Part of a small language model's weights: no biases in attention or MLP, untied embeddings.
Each number is 500 + 50 x the weight over the matrix's rms, rounded and kept within 0 to 999. Layers, rows and columns count from 0. Numbers have three digits each.

# q: layer 4 attention query, 448x448, rms 0.074, rows 255-290, columns 256-319
# k: layer 4 attention key, 448x448, rms 0.0736, rows 255-290, columns 256-319
# v: layer 4 attention value, 448x448, rms 0.0885, rows 192-255, columns 256-319
# o: layer 4 attention output (transposed), 448x448, rms 0.144, rows 192-255, columns 256-319
q255:519537508522492586491510471471510551502556481463462519455534470467446525468462498629508518498517457519540595470442539525460436501343490501435577423598492415519472485538499563522485435472485441
k255:399395451563553480451504506498509558400529438457551524415477525420475436461441463420502482493428489518593561515514534432439552510554452531475619495419486521524535466437580441472482483563591518
v192:482511476483483553553465583441533434582496532455562463473673589632526534515538454564446476492492538500398434387473501557569485459567458538501488486454461590506538591507410516524549570516534492
o192:440550522470533479513547489454473498462516510426548430538508484455465568527444488503545515479481554467548525562492504427511476525501518526461432478533488476559496519529514464489522508514530559
v193:429471529475410525417481541435494483431543577436517483476426502543519471498430552509513448587500470468514518546491547451450534541423432463458526506427496493443497433520547537504464357516492480
o193:558473502413501470551600564548451507510534442505456537547431534545467427456496372576427493520476507602442518491512495554524551553526464488497478518550469540466447460529511523541429499457499448
v194:541534514545440520506515512431467419508439522513494541498504436488517560442458501532582567441414527583615505530555395481516488481512487495456572574480470495522455561511570448470478493523473496
o194:501533441565518488521518495582508554445448489511482503456516466503507473477513464509465537452545569483505553484495509519493476499472514497543499542472498464531456499469461498514477572489564468
v195:480476449541519499521568472498522575517544532572524459523506517491551436435462478496467560474446518424468437538560550393539476557533549488505398445385532422552512556476521529494450370514509492
o195:447503467444513548480515590428475537426493486488485481527499465445488591549521560446459505592484480518455526494472495492459532471526514488478548492503452437633497493447530495479527469492532460
v196:508584538493560459519412569494516492431472503479582473451526525487520499463492440475455567523562507511424505492483461528345461464534440488487534343488478458473581561530485480515439486499433492
o196:450445510449520489429499478493435441518595489536477457579587514518489477510565472410523416457481468495542461450500434519624482545487534513513492547529522509579432474523550519514507518470546555
v197:494519502459414399580488436426488424528494485571612500461479453556532465446547519479502427512463548435467532416569469423541495489573516477489496532520518587474495524524475527466519408473537431
o197:490528507421554513480495467564463579486462427440466545502511543529449506476480491524507517498422491450487454576476553530510509552560494477459533565523556550491460563480491510467482469573533497
v198:486500547497532539527532443503496450532428531506527502575525569575492525492456563425410441539551489422552525410475511538535525444513477437487556479572462449505522597421487476477534536522414399
o198:535453498556486452566488527465528446469514479499486517463510541578479510462550540408556552506515556506529452463520437476513427474464506476489479434490559531517465485468442486533485538488504586
v199:598412555546519518498469414490505457526449495525609477532525459432501442482541483476491502545469433456528601432438453550448488554508535485509537458582550527558486485487529558440494485476389491
o199:488452547524433535494499579478484502458481524530500457491456508502489579546522542469544513384605512507493558471515506568478501516517534449499470459541533532556481531429486531623482488554481492
v200:507476532520559573486475524549476594430473555438469386416457460469505479475535491496498518465573537460477589435481502451550500439508598517544514489540543477497512469454506462541528463512495561
o200:510527526506508503456554519460489515526526445507440530560551489510481487482512503491496486530552448524484454519459480555483503514467503468464445469456449512466455460495486485531470581503469499
v201:516492521508492481501478463475565537500598547474505544461550574574545441436528453548503525544548452539485519545528493442374504494434479514484496505430544511578527562425462485426426498525518427
o201:511570471500523492528490522560494494537486555568538526511478495440538586500544518482546497554458492441515467479496520569531533418495524512537530599552586576468510529507544465494528539517531551
v202:513503512566625538513427522591419509525434467486453518496461391472411500443540506435525492419451435612477448543439524495529549465511510494443499440451487493505468446517586605534514578506464493
o202:526588485512499447455517468512514419496540512495467537501530549483454478462434521482492449517465470505460518433513481453466512458581462484477530481527438529406475553408481586455486498513546523
v203:522511479459428479549526482442428533476462494518512529493447505591538433517525483524492504483560552454432466500556478457587498490455494538505491556549465542550510401487571548557647495501544505
o203:470506515545556533541492449508523461505454493467514459562579475533453476492455562469478497514431512473523542500443515563487455532465410512465558500545455515543506498552488479462461493544499485
v204:529436562606551531496514421521553514540356451545475496511527554420458566453464572395518457458529535509528494491480575510516566537486518487449496543487585499533524516535505495540520549502432451
o204:599513411510512440532571521437473454515522519492457523508453508482456456541530460490458500528499427437515517505491504545447485565501500519524556572469470485454456539524541460514461545446479518
v205:573524447459506516495522494541503401489631529453464518410468562479506520489470527503538462596464516472526547486435460466506460472505513525501521500501484527505640469504409521479547439425569465
o205:480538460535515524475496545494509551506508493523483516533569450491566563590526557509618497455529531460462497497490513488510463614454525486550508555451577526480529444447531506506468497475505524
v206:456510494454421591511456591412458460518490541491399560515525409465433561466463537548540458542498484543499547450551503511493494505480473473567578554445524511489576443476515444559589482543460445
o206:530435480475489504523525460497483533531514456551467484440467516518567467512511474423377541476433505488445421577522478483515489493459447463553482436481435530511381544490528558547395568478498494
v207:592593603571538498528448467418523511521539426484516483450465499462470482456503508441491528491512521572543504579562539421459498570495620509549435552491478590468553416428547475414512507514551577
o207:550538534471458503441489488481548467489564441514476542466448464502540509471496510498437502530495509471482507453496503504469488502467470467458506524522533549526473569506548470443398438469572489
v208:482495500483533536485496580544564551476429483527432446428428438428474469496559508530482442476526511455516480440508526456493529462520540464461519488479546523534512507486477522574376485468502571
o208:488530491503536507519475448450390524524534599509475552499504478444497473480495464481499456560490533503477521561497506419486464563574504428504427433558462553536526497467419551438501497546567530
v209:475537522521631527511444372473499555477496536437477424582434529573471424400411547502457479518405440440524415589569468465493490556437493528513581600388448506466573408432429511550498471443475481
o209:492466539474447432569508590547540479461473538577543490496478529446528541503537523441462459479521513490578524459507538540512461517520534441522475492498485438485461454526569444542516563563572445
v210:503512528473539512433474501577525596560507501532493470521480482586480506551519462590503427493521481453536493520491506477543547433577419536518593458471492500498513514523497519424457507520455535
o210:508487451492533456493515445592495479538534513505494487458538499416574491533434536480500542557557456491514482487573457543529419515508457501505502507458519506419547553515521439503608464442519466
v211:480517512463478578440485529428483497470473544486466507432488475539499511547477535489508469516459520590552397518432422501495455484509445461505514507451524429499460486539517461487535564540552599
o211:480510469505527505523472533502472475410474490525457491492482561480542493510484440523512458593556518555562484448454517506490538472474528468470553451519519516466465465485404461474491508558476465
v212:557491530523450595454602535500553572475532481514667484546533482542500407397488521464449606459565501502476577399537497493477464502559532477537448494534548500540435478547552583431456399601463495
o212:482536486458481411449489503478479450535550476442471536587473499481410471513462540503582506508466495544518515475451550491462555542530483489464600499517422454528546549527506517580490560451541487
v213:551454505477514553564489511488445433475500526481534512499538468500425532493466456518506536489532533496497466417552502538521420577520469502434475442526545509513520495489546541564421511507415577
o213:523481485645594492437514529500542452572450511492512494510435433524517489501455526460428544569545514589438497522495491489488492526492494532515518522500501477509530447516513500464448526516517491
v214:491594456558573466483461460450411547494427467540471551484536468484495572592463554534449464559536573370502507572410557568497435417467519547466481502527528466557545524510480485471621506541503527
o214:447517501512485515509532582460498468456549516494438448469498411499523543430529510406566517460518562467406499483552486476508500562537485506547504486470469567494440507454507458511464522509515530
v215:547510555509518614582509575473388466469433505570427458566461498532511415574458557506510460444461597510567579473512478509542468479533546453571453484505487496571469507460524537435478496565474571
o215:487443532614498546493507475437572499508510526435482550458556564474461439504488462518521488566544507480420530547515446486502429416489485464493510470560475415502512588447551508572537527421579489
v216:479589487555520623540432517451424494425562477477447510533473508533433591533560445503493548513438484489482531505510473575493489442477518439474497506541532531523429591459516489641590474505512519
o216:515493524537514446452466522462540531495523485530597548500523522509565548500541525480409584443529481443486521429566527548563432434459567494442472507511473521458447413462472475457520439513505551
v217:491491453398550417480516426568508519539539532528556537494541439490537519599505493493501512496456518509518501502518516502498590487456530478505589421545531514518480518545524526515522555543564481
o217:449502499541500528545503524462506502471447483498471499540424615480445439502470561567499464486517444495461539485425483506521418521525512493463458569477575562495503464531452527452509481499442499
v218:451566475455459518521482553437428549470536482507485589522586559409392492507373433577512563608515562518408557564504524495470442564462421480571576552509505525479465466443498404532526468507467484
o218:497545515512518446433504499505507462483430529499437456470481543586514508502605560413461461479516448567416446517424481575527514508472614518477426506523479436486449500569509486505550539473532508
v219:503632449510509479496456529518504544467392460513458402516535522548461585492538495501567492468529390519495507473509472515491585482529543450501548498563509494492498463478584425503441491407559502
o219:515564433488421495507523524477583411418458475501534447502481470446535500540513531557469544500454525453459461488489507503448488524443497516522544481486505569543439488503521520479510550520473500
v220:464486490508565491541510482546512513603445556452523541552500530425478561474507428577474429412462537453519467436474595513518490588462528496493545443465442487510467548515495459435452414464540545
o220:483525530521490554492545438467542470557454466466566448445445437443420423510493502540471487531509468445492504519501508484463474464548507464461486375438501576432539475584500570540497478550509508
v221:434501534466455459490444519616506522488550505472421540506437451509490493483488513544483595463522551436451555488469510478514503542446528513442499598470495607486550454571518468515610450569503515
o221:450439515462524397457567403479463536553493520565580471457553486551491499547493536573503481501548532496484448539504514537453513515538463601503487465461538419519478579484469531524434508404516441
v222:571410450413548436505523459512665486514474456510576468420451511558554488511546542452479473535496437461452491527496538517451432436465552482512517430408520565424466432548489537471469461541593476
o222:546457502530538509483489508508388529503502480473492537493462532419473537442469519513531472431439465602545520511514483459547570545483526516502555556487555511540496508495526426491581526447438540
v223:467481476478522490527495506474596576500493461551426521421496576473532442520479539513517551604452458564540472536527512553435494401590464453448540438548446488500490527474527494494436538520443492
o223:565543503453519518498535453456435503488515486434534490497430452482505533445466395520457521457500387510471451484424480422529500504407531550492557499468450482478547453512532535452558434468482543
v224:518585462597478470474439501468561555376603567523510553486483535639490466475480487552523524541513554544516510529539472507535423540556463590419607500534480479536533511479546461412520529457487508
o224:522497441479442505528523547499507379518513501515502570533551577527520515494455430427575512502446608500483569468556472450558534484490494465514473499533481510468489459451461523481566531516530450
v225:502562421501505464476410399534433502562601478505517509515531487398433547526410429542499560519510535465535525474532544544448497443434502540450542406488486487444512550599479432520533502518570452
o225:445501505396499540472544520447515447584529476469502477463615467490489512506562530436562491537482463584497436517504515458443539469465542524545492544582520567442596464483487459565576565570485525
v226:457506521554456519456559545483508514509502485515514518504566533540467399546443505517497595541490464609465575528507515562492500537519512514504519582522469509554488468515554449448472472595516542
o226:546522542467555434534574590492482512565504486453520531503457390523498497462556493530509492489492590447501538480477552470434519542511514527483446446527469470624417545501458612528476535432461455
v227:481346451476548557489517526479582483486417491516529516477490447417539446564457453412483523496526541460463464499535471508427585529561498559534453461492553583580527485541466541513521470534405555
o227:478490513527520547480568445521465595532530495525478447497488460585469624500552517519464484515446463528603503408557549524497459500469559509511529506572476457530485493547533393470542486468489513
v228:430599561536460494449549505500496503496485526487489476529487467544492448464463514489449498478533502503536407488483471527520480624477582439455494522478507502461577502483548498560472455490542510
o228:520531457496589513470548511434486518486474510581536528542546534503494592496519487495556449425470558471479527473541483526462516444545407522541509505459480471450442464575543504472450612511504429
v229:497422568519468486531543488440489533462502436532467510488524428462443488477491517394525464532547555402479548501461444531498507519589516522477504437564553520410483504532551496505476524499521499
o229:485487498555510592481470460471402544500479474521494536485436569532489528478401490542560461535526524485443420472537468486523573469531539478550496514466463446524542497465487509459496477480525461
v230:483497464577459528458615488503576519521505538480570504520469617591501455449484513544505510517557562415440599518549531484488505546527491466521501445598497463492493482470457508498443551488424477
o230:508535527460533536576465484498419456547485465553537497442505512498441485483489483522514493512480437487504569487490557539562526484488476511491515524427557463571565536490430526541490486446563518
v231:466461494547505497550475472514495473591522489518451493479589518460461490498547502578541524474496582403541580463471551522507381536482398491585528566496596510528494463512395491445483402536540563
o231:482484492517516442491527540506520535436516569571495533555538473541543565502503462443515465479521592552559477551524482538422557582507470486517452491475511519485508559443450583503471477432484487
v232:511491471488474463546514546514496525476440516463519483420514472476531555517428574537489503539496481479462536421538468524541499431467618500469498473505493577463384567559495439523537483469528523
o232:433592493506548562499463487510506524609482569507493512557545516474512512478466484446520491513458574500504475524450447464460512487457468495559517458504465469572480524563497447520543528551523464
v233:537556547489527460476516562528489498430488532525472445509403460508475520538495534496491537500523501503491558542495439405504529556490458482515381521501568491545462500527531516489428493485439464
o233:499488445550477455456478527538527555481531539546552509551473481499442514445497467512476454498513443570509566512565465530523440514523505492436424528449430441496550504502532521475492523518517555
v234:452491461586476487496427534503589553571528508532513469537473426544487570599522519501484552475455500381563521465477548545503462505534587461506433530613550423516461586451470532526530499532463434
o234:439433484508451527484480528485545501489570533390478548484510484442466486579448512460490484478557575520394509476526524511497501516532493555557500471479460528474491481516478479489465567494469479
v235:600412479444475493541461460408549532485556537465611513538471411577460508493511546528458529482464403513572502509548431436443563473486527495513559462544514409472515561524499423512492504493532433
o235:445475536505516578485563532524516467505548457489532507446498481480456441495556476524515517576541508529450486539468505460474460519467514461461486489526493527555510483471508578487492441470473482
v236:437481463526485472521451481491479485561520540480494470483509509493493499522499474491514472510557506488541444541549483567563519533483437512475512473497482469513461507508450519571558400556412604
o236:548520546484520454438504535498479524561557473525511516563506427522471503495537528462461532493523449534432552479501489438522509470491556482489511544471479516481558487499534459481501523495500501
v237:503528492532398627507515498537580468453512492474493474480519471573532543438453462466486426491558515515477523506497582492458425521494513528515521456486502441518499425577551472480486534497501500
o237:510509495574631473469577484479482473437515469596563548488573541468468603484511523600547577465475463549552510505537483548481425515554451491511563462570504475488566503474465505582522507487485498
v238:503546492517459487477516547472453555489463502534457433478586355499483490554528531498537445507461477456453454544494454431548534483557403573456523523526569477612480426511484470550560530476548466
o238:560490497456545458486479492497477547403474494540478529487410572484569568438497421437479532457535474481526544472528567459495541429507466452466445402506419507530534598578463452457539519487499532
v239:428437466560495524523535546557473568523553501491508447511509502480531406415568450523448458493464450488560545409546462496521546591467507478539501450517552582567511556446497474496385480454499542
o239:469517524417561439505479512537492436514430501454450412475500560498516523512463530487481484541441475498497548538494488484511538513486487493427421527434479522539520521524517432549466510493463497
v240:491446537457370530506488485511512511508517473477499510411432382529456525512512542608564493434532512518461476467430482505428485491439482487479592591525554580512594460457480472466479472532535415
o240:465438483468581501469479472566500503518601413483534517586593593478540411464500509497517424451558481469452469595514513485561510468522517509548526418478487455493529491538438512479482533561535505
v241:512530542496504502523448527476495571521492537486619510526469505596452483465454418432460549517490467548542465470513430551488469536468507524474533439400488551566550531552531549520520463526531439
o241:457514554460485543473535486421445390520604474507579460567536564506540460559474519538566576487535548454521452495492552474530448569568498498544539579554518473442531519497455485515528521523486528
v242:541484441492461450435549535590481506531526488531461540509507490535496507595481528505461483552485481444512510510563492488547600484439403452506422610460448466484486413525493477584512489429460500
o242:458496474478533487517441494509487568500461546500547464516504477462497499522506462529531533505526520563455505535478482469489495555485540488495455456509454488455550536538471560537587441470493476
v243:464514551496457535441460514550510478456478477491453568550522463499579487568551495575508563466527541476496491472496459550445452461462466490468504422491546480490456474501460459376562512580554518
o243:509528500512582527515533386479417521558518494492525465433476554487494494502455527523494563515554551473436574567493515510452554424531585454489639457569466447534489541488499510529469562522515528
v244:507366505394474544487521459556486513438440526477487399550514467578505455557498494524429528532528438552482425521521493478453567499440521516501492487528478485572503386452594463476529477536385488
o244:501494492500546454515519531505520531535492536489504502538488611438373475493452432416547518495473516514450524489532471532517506366574527522444527415494522457495460451558438547548449433400519478
v245:535601516476538462513485597418502519475564516526462468490506510535528490447569497471483471530509518537558594479550512496544466567557443434549523368474501535447508444520502501503510516499497464
o245:396517460588533525518451491516469457469489522526454476495487462506483582401484477429511457540485420483459498502458545538523497542519601509478408529505495502479566469536500511502547560449486578
v246:541622497507435520496478530435513544561548481503478516529533581519539511492459554580492511522498553534503530399457487481553488360436519495485510526568495500419520438524585413481529432457475560
o246:540548459457491533532569516462500484451458492544530585433538467499535503569564556455515604474495498466514457489461477420540536539392492513484551532477465485478492487532517525480487497533565466
v247:518599435484499539477498531506524469466552524520585492500475494356526568534422566447407435484488472504437473508464444511514408490492544481450552497531504530492457502458635515554547562457534563
o247:557472499524551500563533518503492512473500510513504412524564485532480557462441546547469554501409509486466566479499489505529480427505445542534484475510516494523482526533464497421498598556457498
v248:441586537561564516467491579514573427477564479556461445488505578547513588420547534408507461472481452508599536490505420543438443522584454464506471533549550398553515444535527470471477521491449562
o248:467497434517505506491469499530538466490527571471474498496505401456527487479409487540467406438502512507540540489520527492511486460498493499528535490475424513503536533513547529511476450487432458
v249:483584414477502490483499529501430524571551484446566489457483432600542465539516586515437476555446503499376479439496440579472512532520522435453430495445473575478555517467498494527484472545521421
o249:458525460532516446502491605489510507492511497461563499538567462519464601570492537510481458420535527465481516509506504515523536457441505501514468490502416532497499471513554462490501539449509485
v250:552589492524517470466465445528509462477477537472562425499463481532462551456454540456508611466493453509453544479518437510501494474487528523515539531514587477392493412630526538466471527439477457
o250:612539548378453490424537481462512526462575424605495472464519520533442490487579416524561489541494522550466508542498568499499503496504502447467472527423505485579489520454468588510476447513461523
v251:503484473509529436501485493550423463502515440460502512507471474478465501532586570541486444575549498418510477469488565622530534419592524505494502470506507540534490525438437515489453473491405545
o251:503516549474491495499539488535512475425442491496446512474414517448592576484510560501473515443433502509475450547477451464498508541478491472565532464443506543448484520525541555529465472501504416
v252:484451540590505510606462432541516583457514573553541528493524488375655481477487542439464433411455483499450474455493541541499513454422547560538432512477474576576556492452509505530510392534517500
o252:467508430570528483492541556504537460488506467491471470458513525466505507522515477534508530540520496484559554486516460466543425453478535439532528430527506444581435472445495452492532504575505519
v253:498381598436381424578526441449480469431498512522455489469520408502457504528445386570552485531509548487464506506549524519497503521461552609453527534558533526616580394470522431472500463562507468
o253:484547530512579546497511446476540563463536519500436495476481551496447504522487495470496500566500517434513475472580488432503504466514533539537453490519537471529521604547572577499485598379527458
v254:488456578487501527568497501495516487525468463554517523514541398538465541541499454452536491522445526477540531476454512527497523499590573498588541440591502612516567456443459516586495472556443441
o254:508543463536495502532456503489540433499517505541479535483530638450446524467482584501494448469542493501483501555477563504467419525433424514462490518501581442556509546537551486538531512445526412
v255:495426469516614517370484468533626509470510532471491479640502473442504444545502533468490443618425460489572454503475498485522513620466466493450594515488485411458486488460480468495483484447486564
o255:567502493517485473525491544501506599576518499521516502477436507576467523524515534475590486452504429484511490513448554547496503472575522483546509460496537550520454465494528454420503583502510452
q256:534482440558512510507468495469559551489420565513510553532561470551467405514603458365517487519462467476478540459479519564484469556584539465457517440508465570451469472454482525483527508446504562
k256:487513512498437474515514525554409505464526477528475429517453499440577562507579478526543527528518535463569506537488479449580506518543511545472482609517473450449521499473496465453504476499507443
q257:389502490466517532486474500473495501490508518454454498508541471554463438513474476519582478453494518530478493538531514430462467538541556445565389472476440462538461585547497481665512524498521527
k257:469566543482488396507540454484499461536500488464467562540471458502487605526476462513438538560528480450576530477573571434505502452497434516486492449514500473501456477596459569441444535474538579
q258:530474548537477541518460502508504495521537498539524480483549491545551449462468468479412469471475552475462581477512541591528502493501606494455451492518496477552524511540480445525458540496474552
k258:406511458477439397566492457523537496497481495458578461555397451503463514517525463588522488537446554554498487442538481503474507516531508440528508469525442533482477527568434507548538477564507523
q259:460492512534511508434544452501536436480485517443520403404617534539517465499470490409447444585503513567527463530475525395466485441479481480582393510462571540486532572537493506478499486498439438
k259:492539464492580512496471473540541509513478482511491556576428423443552565518460472483526523459567522481530479480526536490489591517489459469493390469537537449541467459493480507543430582446523546
q260:452537537478564478483479593428529502525527511531571497492498520507477497564511513526562550473533511547470460503465488540475533474450486510488448491567474421487494443588477546529525512482555488
k260:464472492482492525554487406614558478481489475506537513510488528523540518542470473514527499455502520469424542511521531510543467526526492477508552537460477520459463482457436441500450433434523515
q261:547475493537542573484545518529519450480459450519508423571484498484497572568559557493400554492472526429496463505436522573480448484507555507474475513449511522642523518563538481437518553466507467
k261:538486546457470511442474576462471585454546477471471453444492486547469446447538567530468479583504501490464538501516404479454506501498553577576474504461524563400509471477618583525420533572484429
q262:476467473434466525423445494476505511489441554485488533493519586508497409510580496440572371529495518515490535547511513504537456499542440538562480523565459542421419513584510405504537506457479539
k262:498530476549561527468509427472582559581423530438450497490401473504513498554512417490547483462539465552507473511562530485473544446472416489466453428476486471499464449463416443582545503486501502
q263:465502478509580530447531482475559482503493514497516460487516538498489524484466488540580483464536550577478454549474535425469484567496438518533538503516502499555516481532489490545575579542493467
k263:460383522464557612439534529534535539487444484473401497524494481498464431554540511476514481510487472534527538459513485561440523510475419442553479518553521490545505515483497533519540489505451460
q264:572463510472491555535495509511505523438440371601520468545399523549502606490552573521598473476435573513482506464436484621470536461461544494422502507536512564439515532615460409401510537522510486
k264:384487496484533470449472457473563626463571512435477528450459485590497523455551553453612461541460478462538558478461502526403498472505542495545456537527587435428453453450543513556525506532539532
q265:489534469524477591492535381511545477472541528499530478509517470519500476489496481363450463552522484454489503518503493509554481544522509483521439490458492461540510535469503445531464479520522532
k265:461525479476473470495527596525516514502440530429519577498484538507467492495528521474550516532551604528592534447505508519527490538513484459527476460510538556510494446540443567536549528498422584
q266:512504443454460482543488492515531513518492483473441566483534457502489481550547463538481428502427479539442512513566506564536514441553369542491449430513432509476461548522504542501562486506538615
k266:445551515538467465434501435486557519523500567479564471450503467540471459514530494481551512528520535516539577457540535433490477469533445487508453494471544453513463490503544456511519473517421535
q267:483467593512446504480535574469491557463462531457458479536511517468508531512515577457564488526456498574509526530534552508499479502575417564530485489504495486499458526459479455558507452512493499
k267:538461464500495514440433452579486471525462475492508533512506465481486408562450537475444550460497475508532538458510510521510497594498487546549537517491441466478492510399526603504646481566458495
q268:462534392467423501490480527557566476448526496475482433480511474518506535493475480510463484458466481535480534492460499468470437569505574438522538485383508451528581459551481527451497548604488553
k268:519430549491498457532422515575406456470474512557526493552538533499504547432442471509559553469448507503439469577529470528478588571428527533542507543500533458434493531562498405410469509510473407
q269:515477419417510457505434482528505409561398505486405608548524520477451407521461509542671533487497508478529496541560502548500533394468546416541568521483500460480452521475476509414514485523499535
k269:381547577538543488455479552449483551623550564504519467442506505527462493537530541487490454638475519485473503521502476541445472494539439528543524458481499500508563476464542438568504545509482527
q270:495503525547511538547465488551442490467501442437497509505478545495505500536535507540642505595541471498485525443503476572528494483501452433504481543522554467452484518527513487494450479394479499
k270:416548491543483479460525386521499491618492552447545480479468422503475555551530609535525437543476551545569495542562499496441453541566427510510414461398461513519469466464473589553515464481534497
q271:581489505503438441546461543457404525476532585436513463437530541501491619492608452485372511521482419506504473503520502494528562553513421460635508505524435452474422516488505420544522520542479538
k271:539575485481463545526564462547514435485444474490483417538415480505526565614444506448598430419513517520481541532507563493537566514509478496447463506498544569447533432478466462526569484455475576
q272:461451472523473514460491494417524488521433481514457501544543526445515586535499432536476486363534512432407546506555555463488461455542489552542426543615483482510591473519530601482501610508531536
k272:488514457560553546450495478537548574526432541450512485496489468411519546414467496472578589476608486596554551490510539512485514512493391507572516513373441529565484483355475495566585470495478481
q273:521439579496531479481516526538586568455436477512572426486457556531582567466567465498504472429421595535413549562403451509453566463446455522404531485642588457513564514569527512490587483496489469
k273:469393400547477474528514527449565657539476437475477568552525497485578526445524526497581548540547505493530510454521517580419467523492470570500495548509589510524526549536526502546479518531504469
q274:564541452446566536459449427436528460494575468458470540458492531465462369535520483534531531484547496531478540499450438463495524555487557496501514499524518620473427515515488448527471567530477451
k274:439619545547581462530498513522452475500479587497553481463430452496507544609502522554474536524485519519465443462560541483469455512474471515523421543474474450492518407383484494531534516479459514
q275:440451481446508537509427487404453536468452466541547550497535449439487659555553502463467520449435531459438477457487561620475517485524527460634484519547553495463457541427466449570470478456515540
k275:493502511469469575445427498439427554570473523549536495474451457534485444563483468499561460559533467519495557536533602611512503432536438454539506557423493540504535387420485513524597429583525480
q276:473524551486546514530520509541527515490531524494537438628516505495513525521533499488490499478533461428525461514521489435556447436468496525531475496473430399474461468514472544539528439424578522
k276:559433455501454474600540506484559468432512459497502465497496557486484535514603512549426553419455503467537527538525427469415455417493547548463513548485510490461527519502530505542503572512489540
q277:597464507485480465547532555545549481497592552456446543469513497504477517454418470498450526408469514567522541490453441439476469583551505533463512536500520449460455464460387476379456489562493482
k277:560493440469549546570445467470590536450517512542565506471568465489551552445496499518525493465474506384564622492503539485514450413429541450449517417552506495525611471569481506488524510522362591
q278:539474523446491490478506538511588522428512509570536542508487559542458411642523518489537442418492546552574432517497520537467480392449371506431499485589518456522486495515488523519506534445466392
k278:373610497439418448543486485449501597484576528476536516470497453500524506408570547471513545639541548400511497499521492440479469483563477517475593561562509491412422534518522461557478449441526513
q279:490443453561525500556559418462518470543545488466447586509445430545487465488470515516554516548520454524455506542472562514471558527536523439501501443565592536501522469553505454505428489565500503
k279:487497475585487496495535520537538532518524441481493441524497457473450379509495422529519475610486537590478459497545506554532415587515511517571488423449491490512486479565523544540560519514506521
q280:495464497579488416534479553593401557470463539455552542517514551426508458533518460489423432429496447527527533492537531487580536504445417461419565512481572448515561401504453543467562438490534493
k280:549312426532516480537536529551520507481535440495509545449559518545536499512480552531459480443486460503516573611526438460505423536459499546520528447512540606546467478553483486461431542535469441
q281:507606546450505539489476479557513383503558498553531625496489536446459456493419554595502532462413585492495556496430473460430521489405636519434552492517607484462457556517591491511489524539458531
k281:487554435447604516580486535533444522541370488548515560494505523479476588517548373444438530547513485441514460510469543541476461510520544517496469515514553497487484452424567634538518395500518494
q282:543486468535524518454509499460596500463521470461526544499438556536589549489459576498490475473478494489512574485481524491442499501503514560460510418521557521481478567562561427473479617580524454
k282:523529496561555531435536587515620501617545610492486509412479495523467452541574455435512421516512506561556491444470484465431430589555436533537518462494439429476545449582468554496490452530574561
q283:567519579513549525547487486496484526476522478486513448536523435574478464417527475468557559481529474533398482603430508574439488421505507507532426491488524502510517449441445465537559475448526500
k283:485518467519500491497453490508580469421494520536511578507499473543484483468470457507460483491473542451504545529442488525484490482465562533556491471588539438519493542529501504473515498511496644
q284:464485454504492499601490517404466453578512564551475554491433498506621548546592459473453424469505428538428571484564494518394489473482529553466450483449466449510470407519525448514427510607508516
k284:505470485564426480531547580430533473609500461499465522589482511491474420435502574503506481448434571567386532533579478595574527503578436534542574568549394596447383570548427530465538515513548430
q285:488548444389546500567511464479535473529466486471440577480501546509411377428448483632482433458524484475540520441504381549408455429461524409495577496470489481408459590462466596421529470568550621
k285:511485518566395590424501472462488520543519512521549553538491474538528427437538558498579528508502512541467509495574450547352524474540528458446476531450490475438479527471463462516488533530466410
q286:443462453552570523561569485522482477518426454480528527613470471528394460526498492534398463471463412462458505438470519437443524452446526450510530504551538575574524557539498617511407452511469503
k286:488406473455482480532418486527456501398427398479411495439547505470574478471525420476534417554558410595468455508598482529545467555567545426463544527426483444522496495473545488531429560455389438
q287:525456488522449502478497576428482572459439557502508564496504491503528485443517486545463502512425505568562485471536474499582443518474475535475531537502542475517501556473506441511521499533531480
k287:441632445546482524445516527481445483370512486508460553540472451546409502649532514402531488682493511575537431532544539350399516539580494482505395515514584579536508531458559535612535573496536474
q288:516406471443515442510532485460537566493430502441436475499527552548455369530573539593461515478525429475518469515516540503599514470481442485557497462441409570456474481442471514521412456457446456
k288:537557591585499499568510519531455474563520438538437596587486489536462467544447451498522565562465492584473369415466617627523519450431482418598461437421554541417558449456501497511518516446438522
q289:459435519502398474520510595480544539480594449505500564540516532450568473368406464513527480396459548552426566492491469464511518534621562592460525547517487497464514551555498544479425439527592516
k289:489445529552512503486494449461475554567516471540499464525553497485543527394570481410528489557480518470592486504514517508474451498423554473536517417495468454501502430612484569450460557555551502
q290:540422465485564572445521503405523596459523547435429481510572441504509439446504543536548548621507453507349490538384411413498410478454466540639570439568479679493449475541619493582576496511480473
k290:446519490521498444449416537452433543478508537558534379540403558540441453448470495545460521442495422403487541501420513497536446511482498565464529500493462464432574535429531453529506482567585580